Part of a small language model's weights: 26 layers, 9075 steps.
Each number is 128 + 24 x the weight over the matrix's rms, rounded and kept within 0 to 255. Layers, rows and columns count from 0.

# layer 20 MLP up, 512x128, rms 0.229, rows 376-428, columns 0-63
[[118  89 152 108 132 164 131 142 112 158 122  72 120 107 103 121 107 135 131  86  92 130 120 154 117 110 118 115 164 136 143 129 121 161 111 113 135 117 146 126 139 147 100 121 136 119 151 128 100 132 165 105  95 113 140 130 164 142  98 139 197 100 152 129]
 [180 115  92 135 159 134 133 104 123 123 121  90 126 112  97 109 122 114 145  69  68 114 117 212 168 141 127 136  76 105  98 105 142 136 116 143 129 150 106 110 125  84 139 135 160 157  67 129 124 163 105 126  97 118 120 149 122 123 126 115 171 146 118 152]
 [ 91 141 167 127 123 104  84 110 126 145 121 132 133 135 140 101 145 121 155 101  99 125 155 111 109 154 141 124 131 174 143 108 141 147 155 116 101 113  98 149 116 133 136 141 129 141 130 132 157 133 152 139 162 139 131 101 172 140 135 161 152 146 176 156]
 [150 134 143 109 128 153  98 112  84 101 140 136 144 120 145 129 132 187 166  68 111 166  80 116 142 100 102 108 175 132 168 114  91 136 122 139 122 140  98 130  80  97 141 145 103 145 153 153  70 150 122 121 120 123  90 111 151 126 110 134 122 133 102 131]
 [ 98 128 106 106 121 152 100 147 108 141 117 116 138 147 173 115 138 127 110 120 122 114 121 105 149 173 125 145 160 126 110 118 155 138 157 135 149 106 140 160 127 133 174  96 115 145 109 139 174  95 106 112 132 151 150 135 151 156 136 131 155 134 125 135]
 [114  98 189 167 177 157 128 111 125 142 129 154 102 126 171 177 111 139 134 123 126  97 164 127 106 138 119  92  77 146  91 129 161 108 129 147 147 134 102 169 185 151 122 112 152 134 173  80 127 147 132  76 132 145 165  84 141 145 140 118 133 157 143  86]
 [123 187 148 140 126 150 132 132 130 155 148 134 110 112 151 201 127 129  98 118  80 123  91 178 119 139 116 108  83 133 141 115 161 202 159 144 112  86 116 108 130 158 186 133 164 140 136 118 140 110 140 120 130 161 132 137 122 143 106 132  90 123 157 154]
 [124  92 111 157 133 177 114 130 126 127 132 106 140 100 166 165 143 160 116 126 113 171 169 155 154 153 138 116 122 148 128 128 116 112 146 167 147 135 113 100 122 143 130 134 146 118 131 135 100 160  97  79 129 131 111 164 155 151 176 105  89 137 113 116]
 [153 153 100 136 136 130 133 133  84  82 158  91 116 108 141 141 116 169 125 115 151 131 111  89 103 148 102 136 137 153 110 100 120 207 107  94 145  99 134 132  96 115 116 127 115 207 113 105  82 141 180  95 115 157 120  69 131 115 135 122 179 140 130 120]
 [131 127 101 157 120 158 143 109 128 113  84 124  80  69  96 161  81  86 108 106 134 136 109 144 103 115 130 124 137 148 141 126 138 133 121 136 132 121 138  99 140 162  93 109  77 120  56  94 143 129 111 153 114 121 140 143 127 111 109 121 121 127 145 106]
 [135 147 173 131 145 150 123 140 136 105 148 105 132 112 111 131 124 133 131 114 110  98 125 123 142  80 116 157 171 139 129  99 131 137 154 140 138 106 151 110 123 117 138 113 121 132 140 140 103 125 113 104 129 150  91 124 164 142 122 116 184 113 123 120]
 [110 139 107 110 103 112 131 119 134 162 130 122 119 151 170 131  76 113 127 110 108 106 162 112 149 168 113  74 112  99 101 120 184 107  92 145 130 112 122 114 127 108  80 162 131 156 158 121 125 139 163  97  98 140 180 135 157 114 108 122 125 108 131  90]
 [115 126 131 133 136 165 140 113 132  73 128 128 125 115  68  88 128 100 105 123 154 115  94  94  98 146 131 136 126 151 137 155 184 156 129 134 150 100 135 137 100 173  94 102 111 142 112 175  99 110 115 124 124 100 128 132 130 152  99 153 106 145 158 111]
 [117 114 110 107 124  90 150 122 134 146 161 142 106 147  94 132 127 140 110 113 109 163 101 130 172  99 120 100  90 143 154 197 122 160  44  97 134 105 111 100 126 112 135 110 123 119 180  99  87 127 121 161 114 152 115 188 151 120  78 150 124 108 124 118]
 [ 69 132 126 135 121 111 114  99 172 123 106 171 147 112 142 158 143 128 118 127 169 111 103 189 144 133 133  83 157 155 125 133 151 125  93  92 141  77  93 135  90 131 100 152 150 134 106 124 103 112 141 106 103 160 146  95 106 149  94 144 139 134 184  84]
 [ 92 124 155 174 160 125 166 102 111 127 119 119 140 129 124 119 153 146 129 102 145 115 155 153 104 111 169 128 122 121  96 103 130 110  89 119 113 105 112 166 102 132  98 147 108 133  96 123 112 122 177 127 140 136 152 181  80 145 131 159 133 130 128 150]
 [108 119 176 150 103 145 148  73 176 124 101 143 143 117 109 107 153 148 109 124 153 109 134 102 164 159 134 118 133 166 115 142 130 109 163 123 156 144 124 114 103 135  84 141 183 165  88 125 143 150 164 113 127 139 146 116 103 148 143 158 117 154 116 117]
 [157 138 144 134 102 126 134 153 116 138  84 104  90 166 154 145 131 113 125 149 115 116 141 136 146 127 135 152 137 133 123 151 113 109 137 105 146 149 173 125 103 156  98 100 143 102 159 123 123 150 115 122 141 132 128 121 140 140 147 146 148 139 155 111]
 [176 160 129 116 148 143 156 119  91 138 110 108 119 102 103 105 122 138  78 180  93 117 144 135 134 139 125 138 150 147 129 154 134 159 147 127 126 145 120  76 127 114 125  86 100 107  79 110 122 132 119  95 107 125  74  94 129 130 118 144  92 121 107 143]
 [106 129 120 126 151 123 178 115 131 150 185 147 125 109  86 116 146 136  79 148 159 119 131 140 140 110 124 144 135 126 137 145 175 154  98 147 145 154 111 120 109 116 156 148 121 138 117 135 112 120 157 146 118 122  95 139  82 120 149 126 151  89 126 142]
 [139 104  91 102  99 176 102 144 141 113 135 125 141 101  74 139 145  93 115  70 134 136  99  85 185 127 137 151 123 145 132 171 112 124 108 150 127 170 116 147 129 157 115  80  98 149  94 131 138 159  94 110 108 108 130 141 125 122 125 147 182 177 116 118]
 [177  88  81  98  71 122 112 129 147  94 128 175 145 150  99 128 140 125 108 168 151 127  98 138 112 100 157 113 158  88  83 173 153 148 146 133  98 149  89 135 146 142 134  91 144 157 135 172 132 149 133 132 124 147 133 117 135 110 118 137 116  92  80 129]
 [138 179 180 108 134 140 110 114 147 133 144 149 184  89 116 137 119 179 118 112 121 137 120 146 116 137  95 173 105 143 105 155 172 141 102 162 157  97  94  91 115  90 131  96 109 132 116 114 130 112 103 102 132 159 128 169  89 149 115  85 144 168 117 137]
 [126 145 167 159 112 154 174 151  82 123 153 183 132 142 138 124 138 148 123 123 166 161 139  92 155 104 140  94 149  71  88 100 141 153 130  51 114 134 115 157  84 107 108  74  95 117 135 148 144 191 128 138  96 125 126 116 139 145 111 165  95 141 122 133]
 [131 136 111 121 112 149 102 131 137 142 139 128 104 140 140 126 167 151 149 130 128 174 131 172 143 123 112 144 132 109 159 158 137 145 112 148 149 120 122 108 178 130 112 146 133 120  95 124  96 111 138 101 122 154 124 126 157 134 128 130 101 134 174 101]
 [167 137 112 131 164 131 173  88 103 110 143 123 152 180 116 140 152 118 129 122 114 157 105 135 136 115  81 148 109 128 112 128 115 129 157 125 143 128 116 146 106 157 127  81 153  84 138 150 102 141 153 139 111 100 108 113 102 105 121 144 104 114 141 115]
 [115  85  80 154 136 146 108 137 140 138 184 109  77 141 123 122 115 136 124 114 136 184 114 118 124 143 155 133 121 187 149 132  94 147 126 199 127 154 145 101 123 142 123 102 113 143 125 127 100  70 134 139 170 155 107 138  93 169 142 167 152 147 134 116]
 [127 105 128 111 164 113 142  73 167 115 166 151 177  86 168 161 149 134 108 145 123 130 126 140  93 116  75  82 106 105 146 112 102 130 148 130 109 114 101 143 114 119  82 151 123 105 142 175 126  97 142 142 127 108 134  87 134 162 110 164 126  88 116 115]
 [114 135 138  81 153 136 149 110  92 134 153 123  80 125 164  87 130 150  98 112 133 105 148 123 111  88  97 152 127 127 125 105 142 117 180  98 125 183 169 127 112 135 135 127 104 116  76 117 163 171 121 106 115 132 146 137 119 106 108 109 118 108 162 118]
 [130 144 130 154 154 117 133 140  97 119 132 114 148 144 130 139 126 173 105 120 155 134 172 124 138 123 128 107 146 134 132 131 115  94 102 120 135 163 125 135 132 119 129 103 152 144 109 142 119  98 132 172 112 169 146 108 111 137  99  66 155 128 123 106]
 [119 142 127 141 117 135 133 128 105 128 144 138 113 187 158 110 123 153 128 127 150 159 127 103  87 116 160 115 162 112 149 124 120 150 131 112 127 123 141 111  99 146 106 151 132 120 154 153 185 178 133 103 117 147 128 134 184 132 128 122 156 129 183 150]
 [113 138  92 107 132 100 131 126 137 132 144 134 143 159 185 147 149 112  89 141 145 127 146 120 130  93 138 169 122 110 106 128 115 108  88  93  98 152 118  97  69 126 125  87 141 127 113 155 132 129 145 140 149  95 146 111 116 109 131 134 110 134 127 112]
 [150 147 109 145 100 122 163 114  92 145 153 131 140 154 150 144 120 145  79 159 138 114 126 124 133 130 175 127 136 122 131 137  86 147 123 127 135 121 124 121 166 112 126 101 145 134 158  91 125 146 101  77 138 137  93 156 165 132 103  98 114 150 134 112]
 [149 106 129 165 137 133 145  63  84 129 138 126 103 119 113 120 131 130 118 119 100 138 146 142 116 141 112 122 155 101 149 168 141 162 103 125 166 137 115  81 166  98 108 121 135 155 102 140 133 144 124 119 137 114 147 124 140 109 134 147 150  62 161 109]
 [124  73 122  91 122 130 149 126 163  91 119  98 146 129 161 142 119 163 128 121 126 126 132 100 105 148 116 104 124 128 107 143 138 130 136  93  95 175 123 132 124 194 106 125 105 150 149 117 117 157 103  86 139 121 113 105 108 188 124 153 136 143 161 132]
 [149  71 124  70 180 113 159 137 140 103 148 113 106 169 115 127 154 121  86 128  92 135 156  98 121 112 122 102 106 135 102 148 115 124 105 120  88 149 111 149 103 157 112 143 121 111 105 140 117 132 147 109  73 149 109 102 153 134 181  98 102 140 133 126]
 [110  94 129 123 143 112 137  87 128 107 147 116 153 110 115 106 145 139 125 130 122 134 162  96 121 151  93 135 136 124 160 108 154 144 123 150  79 152 148 129 115 105 148 149 127 149 162 121  83 161  86 113 104 158 108 141 122 130  89 113 150  95 147 130]
 [112 135 103 123  96 148 111 127 144 105 133 130 115 122 151  97 137 141 117  96 134  95 115 187 127 186  67 141 154 141  86 105 131 166 101 150 106 114  96  99 119 101  86 110 140 155 114  83 135 170 136 146 105 125 127  92 163 141 111 136 126 136  96 124]
 [144 139  90 144  97 116  95 179 135 138 106 108 119 114 122 139 111 112 113 172  83 155 143 105 175 135 141 119 132 117  98 107  94 135 126  95 131  90 138 101 144 177 101 108 102 132  85 122 182 148 129 108  99 152 147 147 106  96 125 107 127 148 148 109]
 [177 133  77  95 103 145 126 126  82 135 137 117 130 137 118 146 119 128 132  97 134 137 149 115 126 140 125 132 135 105 114 155 122 128 126 148  96 142 123 146 132 136 114  91 114 131 108 139 108 173  71 126 129 143 138 169  98 124 123  77 128 172 141 102]
 [137 142 109 132 133 131  76 106 139 128 106 132 120 113 114 119 134 141 129 137  99 141 100 104 106 135 152 118 141 165 148 149 123 100 118 158 136 141 108 137  99 126  95 131 128 144  97 180 119 100 164 116  98 112 131 145 140 128 134 153 174 133 124 129]
 [156 143 119 164 133 179 112 144 140 152 119 132 119 189 138  92  82 155 132 132  88 138 143 160  99 154 151  90 136 141 118  89 143 126  90 111 113 166 114  99 133 184 131  88 133 114 140 134 139 123 156 120 135 148 126 110 158  92 147  93 116 115 121 154]
 [135 180 131 126 116 103 158 127 128 151 127 135 129 191 136 137 141 119 110 112 100 126 170  98 127  99 129 132 151  85 147 161 126 105 116 106 110 137 131 199 156 137 116 130 128 142 160 136 159 149 143 105 160  96  93 141 125 133 113 138 136 145 153 135]
 [116 119 158 158 112 183 153 111 134 144 109 124 124 139 144 136 150  91 111  96 100 129  92 115 120 162 145 147 131 130  90 112 152 143 165 111 124 103  99 143 143 170 124 138 164 156 131 120 119 150 123 117 116 148 151 129 109 111  97 162 156 165  97 111]
 [148 159 131 113 159 111 193 101 130  88 136 140 156 125 113 135  99  91 133 101 122 157 183  97 112 157 136 134 104 140 133 115 141 113 103 157 107 168 121 122  81 145 176  86  92 135 106 138 109 141 140 111 151  99 105 149 158 124 135  97  99 176 147 188]
 [119  81  88 132 132  77 123 143 157 116 153  87 140 122 143 132 152 138 157 159 106 160 100 106 140 117 100  83 155 122 135 123 148 129 137 148 149 159 133 173 133 141 122 147  68 109 106 159 125 124 168 120 131 139  97 132 143 142 119 121 163 132 134 124]
 [153 131 128 157  94 111 119 134  94 118 114 152 146  78 109 144 162 131 103 142 113 111 112 132 166 130 122 151  89 143 216  97 125 141  95 141 127 135 120  80 140 156 135 158 104 152 151 110 151 137 134 129  91 143 135 143  96 131 101 151 116 120 140  83]
 [ 91  88 105 140 128 135  89 128 122 169 177 127 144 117 153 108 125  98  99 103  83 130 130 156 162 165 148 179 165 118 120 122 116 157  91 162 105 119  65  80 130  91 118 123 108 103 120 122 141 116 143 132 144 103 129 120 100 153 137 134 118 150  87 132]
 [104 150 120 112 157 134 117  61 130 122 108 132 114 157 131 139 158 123 153 128 108 128 105 149 128 122 171 139 122 124  97 163 174 132 169 125 114  96 141 125 136 111  95 132 103 152 126 175 134 158 160  97 134 124 123 168 150 139 156 155 112 151 130 129]
 [129  94 137 128  83 148 124  93 141 133 153 135 141 114  89 132 152 156 136 116 137 106 145 131 138 170 102 100 137 110  90 123 131  87 115 125 117 105  96  96 142 124 131 131 123 105 153 119 130 136 160 100  94 138 153  56 109 140  87 162 151 134 156 147]
 [152  66 102  76 151 103 109 174 143 126 189 140 111 124 127 134 131 167 166 125 122  97 160 146 112 138 157 172  99 136 153 140 110 140 112 137 158  99 137 108 120 132 124 145 136 134  87 164 132 144 131 131 174 136 139 130 161 172 149 111 127 130 121 119]
 [146 110 156 102 142 142 124 163 131 135 125  99 128 149 107 116 116  99  75 109  96 121 113 120 163 131 123 145 137 135 128 113 125 113 150 139  98 112 134 112 146 129 114 117 150 106 108 128 102 163 159 150 129 110 146 144 171  99 148 132 141 121 107  77]
 [150 121 116 116 138 156 123 165 113 112 121  89 126 125  99 134 143 162  94 129  58 127  87 146 136  90 123 149 134 167 106 132 133 102 117  92 159 144 152 160 100 109 129 110 100 159 134  90 141 149 171 154 124 110 148 114 136 123 141 165 139 154  86 143]]
# layer 20 MLP down (transposed), 512x128, rms 0.259, rows 376-427, columns 0-63
[[122 146 113 134  98 125 106 108 132  99 107 121 154 115 107 129 120 164 146 107 115 135 118  99 127 105 105  74 100 141 149 133 150 103 145 131 172 140 122  85 117 111 164 130 131 171 142 151 159 162 137 124 143 150 146 147  80 147 117 126 121 115 152 111]
 [112 147 123 124 141  82  87 111 141 147 171 163 121 146 159 103 101 116 127 172 162 150 134 120 153 134  87 126 146 162 169  53 143 134 142 155 132 132 171 137 129 164 124  92 111 110 109 105 171 102 144 122 156 118 120 100 120  77 139 140 107 185 102  98]
 [129 106  94 146 129 174 140 118 113 117 150 134 137 119 117 161 110 114 131 148 160 112 126 141 134 137 125  89 135 123 146 142 138  76 119 123 131 145 122 107 148 133 126 105  98  91 142 119 135 146 120 113 106 123 126 124 120 146 122 101  83 151  98 132]
 [123 143 108 110 174 142 137 134 148  95 104 158 126 149 144 105 185 148 155 124 114  89 120  85 173 120 144 131  88 161 136  72 141 150 101 143 120 134 171 125 111 170 118 113 108 116 139  95 143 123 172 117 123 159 173 127 169 135 148 119  90 127 151  73]
 [124 130 127 136 157 140 110 100 127 131 108 129 104  96 137 130 166  93 144 105 157 128 112 154  79  79 159  89 120 122 106  85 132 106 137 143  71 156 122 114 103  94 119 109 143 127 106 160 114 134 149 161 115 142 109 111 144 135  93 119 123  76 155 103]
 [150 122 117 150 130  79 133 156 105 103 170 116 106 130 150 191 106 124  89 142 120  91 129 135  92 100 122 112  96 109 166  87 153  83 153 159 104 136 150 142 137 105 120 131 179 124 136 116 101  74 136  89 111 155  87 112 170 167 152 153 125 175 112 105]
 [130 119 138  99 157 107 168 198 101 145  81 110 119 137 147 138 122  91 110 107 117 115 162 140 119  99 121 137 125 179 129 157 111 216 155 168 172 152 151 109 134  85 255 159 139 115 101 123 123 110 125  97 105 132 158 140 112  97 135 111 128 139 140 186]
 [113 114 114 124 102  97 131 122 111 119 115 155  71 130 111  92 111  93 172 102 147 122 126 133 125 144 138 169 109 154  94 116 119 107 147  90 135 100 101 142 136 178 133 130 131 123 125 142 134 108 161 144 165 103 162 107 130 143 136 137 157 103 177  70]
 [ 98 137 148 180 130 158  97 125 152 131 104 116 139 158 118 162 115 129 167 121 115 136 139 113 164 154 195 161 134 165 170 126  90  95 133 166 129  88 121 124 134 172 164  94 114 123 151 137 102 113  66  84 176 104 136 127 118 125 161 113 102 107 174 129]
 [119 105 136 118 135 125 145 113 135 136 159  91 173 169 174 159 168 161 156 121 128 102 167 107 150 134 120 128 139 135  88 172 115 151 140 168 142  93 116 138 144 150 124 108 127 126 151 105  90 156 135 146 125 125 100 110 146 158 106 130 131 133 107 144]
 [149 125 125  95 106 121 152 116 112 138 129 122 147 141 119 105 143 109 148 151 109 118  95 146 154 133 112 126 103 122 136 131 132 172 106 118 127 147  99 127 125 124  99 139 152 151 166 158 133 139 179 159 118 145 126 105  98 167 106 117  97 132 140  75]
 [135 104 101 118 114 115 109 113 122  72 141 124 143 104  83 162 135 117 139 122 108  96 107 115 108 135  91 127 116 111 127 128 119  82 148 115 117 161 109 116  80 168 100  85 151 139 101 112 148 159 109 140 130 140 132 135  68 137 147 155 125 130 120 180]
 [138 106 128 155 127 140 111  75 129 163 160 113 116 128 149 100 150 164 168 109 163  84 140 160 137 105 127 141 127 119 115 116 163 127 123  82 134  93 122 119 127 167 107 143 117 124 151 133 151 139 137 162 149 166 130 129 147 156  76 186 161 151 143 136]
 [142 100 157 123 116  86 127 100 106 121 122  87 130  92 116 119 137 153  87 122 113 144 122 162 137 167 200 111 124 153 144 108  95 117 157 135 145 114 106 136 118 166 118  88 136 117  91 152 103 136 113  98 131 106  95 110 133 109 126 122 119 101 156 108]
 [172  93 110 112 156 104 139 160 130 125 151 129 166 165 121 100 170 149 129  94 114 139 137  76 141  87  90 168 115 100 109 167 154 133  58  95 123  87 144 148 163 164 107 100 120 135 105 117  97 133 123 114  98 108 139 108 135 138 125 130 135 124 103 121]
 [142 118  81 118  94 161 137 156 106 120 135 124 108  88 118 130 119  79 132 123 139 111 132 109 135 123 103 111 108 143 177 112 117 134 132 138 104 103 140 108 123 128 113 108 138 110 131 127 157 179  66 125  87 113 148  72 148 128  99 124  94 148 136 128]
 [ 89 100 121  86 141 120 134 123 141 148 173 107  66 143 162  75 117 157 160  77 122 148 135 129  94 107 132 117 105 133 130 140 154 152 131 152 116 132 112 145 134 124 125 115 118 121 168  88 125 139 107 149 149 109 165 136 149  88 172 112  95 110 117 119]
 [104 136 101 112 101 107  99 116 135 119 139 148 139 155 132 150 107 105 132 104 164 139 117 130 132 147 126 136 132 119 100 123 128 125 132 126 104 119 132 121 113 113 108 151 142 157  84 125 116 149 146 132 162 148 145 131 164 118 147 162 122 175 147  87]
 [135 115 128 114 157 134 149 118 128 133 125 128 145 120 114 133  90 142 136 117 111 105 131  90  97 109 134 100 137 146 132 157  47 129  82 112 105  86 139 137 100 105  88 145 154 106 133 154 151 132 169 155 154 155 116 108 113 114 163 139 128  89 119  71]
 [142  79 120 134 157 120 106 157 130 118 136 108 145 115 143 111 188 152 122 109  77 113 121 160 128 135 160 108 139 148  87  89 130 114 125  79  73 151 109 184 120 116 186 166 111 136 117  79 138 122 117 188 115 142 141 123 160 136 163 130 118 117 111 160]
 [134 138 127 119  86 142 132 120 109 142 143 173 127 127 148 146 147 106 104 199 143 148 132 163 124 166 117 135 136 131 160  79 162 116 150 135 109 107 146 137  66 137 169  77 127 139 154 130 156 118 140 131 169 129  61 142 120 132 158  85 140 105 136 128]
 [121 131 150  82 158 155  94 100 110  67 151 112 143 134 154 123  92 138 129  77 131 139 124 163 142  61 114 122 149 105 124 133  71 110 139  80 109 117 124 123 100 124  87 121 109 148 143 147 127 136 171 137 136 150 124 141 125 122 123 130 110 106 183 166]
 [149 103  88 123 117 125  96 164 111 126 126 152  97 133 133 116 148 122 139 112 115 100 172 142 153 144 120 121 148  90 127 125 124 120 128 128 141 157 135  77 132 139  96  75 110 101 165 128 119  96 123 124 136 142 100  99 171  94 142 139 163 149 119 167]
 [132  79 135 184 158 118 103 154 149 109 126 175 115 162 143  99  61 107  88 136 138 122 142  90  91 186 149 201 103 120 111 144 138 115 131 144 121 166 125 109 118 117  75 155 120 128 179 111 116 112 153 149 114 128  96 107 118 134 160 162  95 115 123 125]
 [ 96  96 154 162 119 124 122 119 167 114 140 139 153 141 170 133 117  94 127 137 126 135 143 120 108  91 103 165  72 130  94 116 133  80 117 125  96 123 142 124  93 144 105 100 125 113 150 112 117 152 115 119 127 103 131 158  97 130 108 135  88 127 145 153]
 [ 93 130 166 138 100 115 106 108 154 118 139 144 105 115 118 117 145 161 148  80 129 129 130 148  91 147 114 127 135 112 115 140 127 123 135 128 142 147 143 136 141 157 176 124 115 180 132 154 149 138 183 121  98 144 117 115 144 115  97 101 140 103 188  99]
 [138  96 130 108 124 123 129 151 129 148 113 151 194 108 125 134 148  86 147 102 134 103 112 154  93 140 156 190 118  77 100 113 149 138 124 108 109 103 125  58 177 116  90 124 142 143 108 109 112 142 161 152 133 129 146 101 180 155 143 165 148  66 123 139]
 [117 118 137 147 143 129 151 140 132 163  79  98 118 156 113 133 119 126 166 158  73  93 120 121 138 135 119 134 134 118 105 115 145 144 116 144 175  97 125  96 132 140 152 112 121 136 148 115 145 162  89 174 143 147 129 107 113 166 135 128 148 124 183 199]
 [ 96 120 145 167  97  90 109  84 115 132  79 127 118 118 199 102  84 132 133 125 154 102  77 123  93 145 162 153 128 135 150 110 123 133  96 132 123  69 150  65 146 104 149 136  84 113 121 110  99 116 132 103 117 108 131  85 132  85 144 106  62  99 136 114]
 [118 129  81 128 120 168 135  76 143 142 151 111 108 133 147 162 119 134  93 117 138  92 156 142 129 108 117 150  95 135 139 123 128 159 124 130 163  92  99 112 124 184 115 121 109 112 111  86 144 155 173 122 103 144 154 122 137 111 135 107 104 160 135 124]
 [135 153 131 117 143 121  72  95 157 150 136 163 147 125 121 131 116 143  79 109  79 120 168 116 106 148 164 162 114 120 118 105 115 109 112 128 122 146 161 140 147 172 121  93 133 123 123 129 110 108 112 117 113 144 111 152 148 154 172 137  93 133 136 225]
 [132  71 142 101 130 151 172 175 147 106 142 122  95  91 157  81 105 147 123 135 110  95 114 139 175 112 113 104 108 105 130 165 115 125 138 153 109 131  75 114 105 120  81 123 129  98 104 138 146  94 131 105 133  86 123 136 139 160 150 103 162 120 171 117]
 [127 133 148 114 174  96 114 193 116 116 156 132 151 137 106  91 147  90 148 143 117 124 114 113 194 145 122 168 107  64 124 118 117 120 141 135 112 108 148 100 118 162 127 159 131 140 159 160 180 154  96 123 118 121 169 124 133 134 129 149 141  74 120 102]
 [127 118 158 133 106 131 137 156 148 139 129  84 100  69 123 119 113 170 169 104 120 120 171 122  90 102  91 114 146 116 123  72 125 169 118 157 128 124 120 172 132 170 137 115  96  93 153 102 129 158 129 129  87 122 101  76 144 157 115 128 116  89 129 124]
 [154 117 157 137 137 127 120 110 148 121 161 132 124 108  91 169 169 133 144 150 149 159 148 144 144 116 129 150 127  93 155 132 105 131 106 119 154 146 147 144 112  73  90 122  96 118 153 141 171 142 173 145 123 117 120 163 144 136  86  93 145 157  90 122]
 [144 153 122  75 141 130 152 119  87 116 135 146 116 102 152 121  90 105 139 127 139  90 110 130 160  80 120 161 151 144 163 108 122  92 127 161 130 134 144 140 131 125 162 138 153 143 124 122 108 147 151 148 134 117 137 160 145 139  53 105  75  75 134 118]
 [136 169 143 139 146 102 139 140 139  95 152 127 143 150 162 158 107 159 142 140 134 130 157 117 164 156 146 130  80 128 142 142 174 176 105 153 125 116 156 157 149 134 142  73 131 153 100 122 110 108 164 155 146 153 110 135 109 111 156 136 112 118 166 100]
 [150 100 156 131 136 140 155 133 125 136 144 157 110 134 125 158 142  99 189 137 135 139 155  81 116  76 153  45 135 112 177 131 106 115 127 142 168 130 180 141 146 126 160 116 130 140 130 162 125  94 119 124 105 151 118 175 156 170 101 134 128 132 114 120]
 [106 138 128 134 176 149 150  97 156 103 137 129 108 139 166 136  80 100 120 133 157 122 110 160 139 115 162  92 143 161 122 165 175 154  96 148 169 144 125 112 161  73  76 133  99 118 128 155  87 127 117 109 181 119 109 111 136 154 152 148 131 171 101 133]
 [123 147 114  99 121 161 146  89 135 148 130 118 137 143 152 104 192 130  97 138  98  65 119 140 151 128  95 135  98 134 175 148 152 160 140 122 166 127 107 121 170 164 136 144  83 161 160  88 118 133 169 144 120  72 107  89 107 144 142 128 156 159 163 144]
 [161 144 145 151 119 123 142  89  78 137 164 161 129  94 128 113 126 128 147 125 153 115 120  88 132 167 158 107 116  91  98 152 138 146 120 106 104 106 104 116 105 134 151 102  94 157 141 122 129 151 103 134 132  78 138 143 117 141 122 107 119  99 143 105]
 [126 140 168 130 146 108 150 118 118 152 184 127 115 139 116 139 131  93 118 113 145 116 139 113 120 104 147 171 106 143 128 141 128 125 158 108 137 119 124 139 154  98 122 176 122 137 118  98 128 148 138  89 125 123 128  94 165 139 119 156 118 111 157 145]
 [ 94  99 105 133  80 172  81 118 118 105 133 118 121 119 106  80 143 139 117 129 108 144 113 130 116 132 131 161 132 129 131 174 106 126 141  90  91 123 131 151 133 122 152 134 153 172 125  86  90  93 118 105 125 146 119 151 138 131 132 167  92 117 150 134]
 [130  95 121 149 139 118 121 124 155 111 171 158 121  96 103 153 131 124 146 137 136 168 186 142 157 152 130 114 115 138 137 138 134 103 106 124 149 122 128 147 117 102 178 115 103 113 172  66 152  90 136 110 140 126 103 173 107 122  99  98 138 174 110 139]
 [ 99  98 137 112 141 148 123 101 148 158 139  89 141 137 136 132 116 107 142 143 100  86 112 132  93 119 100 118  97 174 131 144 112  90 157 100 121 106 147 116 129 111 173 134 182 113 146 110 112 139 129 131 124 115 124 102 143 113 116 166 141  91 148 171]
 [122 142 122 110 137 142 150 131  91 166 155 129 135 147 137 126  85 152 123 133 109 146 123 199 133 131 172 123 137 161 159 149 149 105  79 143 114 142 148 136 149  96 138 178 135 101 162 148 115 166 101 124 130 148 129  83 140  92 108 128 114 128 124 117]
 [158  92  95 103 144 172  96 126 118 112 106 140 119 133 159 125 120 127 145 118  98 130 109 146 142 119 148 104 110 116 117 134 104 142  97 134 113 137 113 134 138 140 150 126 150 145 131 130 147 116 128 149 105 137 141 150 127 183  90 184 140 104 159 193]
 [119 130 127 133 123 115 111 123  65 129 142 138 163 131 131 104 146 131 150 144 133 154 120 122  88 176  93 160 122 120 131  92  75 116 126 129 107 118 123 109 175  94 113  98  73 106 130 140 117 122  86 102  89 106  96 117  77  82 147  98  76 118 127 109]
 [101 138 117 117 144 157 142 126 174 128 131 142 163 101 107 120 115 130  68 151 124 180 183 138  71 133  98 136 114 113 134  93  91 149 105 109 118 166 117 145 172 142  70 128 125 110 130 118 121 160 134 139 100  88 136 121 117  94 133 131 131  64 125 144]
 [163 126 121 126 153 188 121 126 102 124 129 105 105 132 122 136 161 124 124 130 114 112 160 135 159 131 143 144 145 142 140 155 136 157 151 119 155 147 126 108 133 108 148 109 140 127 128 122 130 149 133 118 116 114  70 106 164 141 122 158 119  96 134 142]
 [136 112 106 153 126 125 120 150 146 127 139 127 104 139 143 123 140 131 134  98 109 154 167 151  82 132 112 158  93 111 127 138 136 110 136  84 143 161 109  99  53  89  83 138  91 145 112 106  90 104 102 123  84 103 113 158 167 113 101 120 112 100 151  79]
 [142 133 115 155 110 138  67 121 133 171 139 127 129 107 153 111 166 102 117 155 120 139 133 110  89 159 104 178 124 118 131 180 116  95 122  97 124 126 138 119  96 121 137 159 165 155  94 155  85 125 114 150 140 148 130 164 143 113 125 142 132 113 127 110]]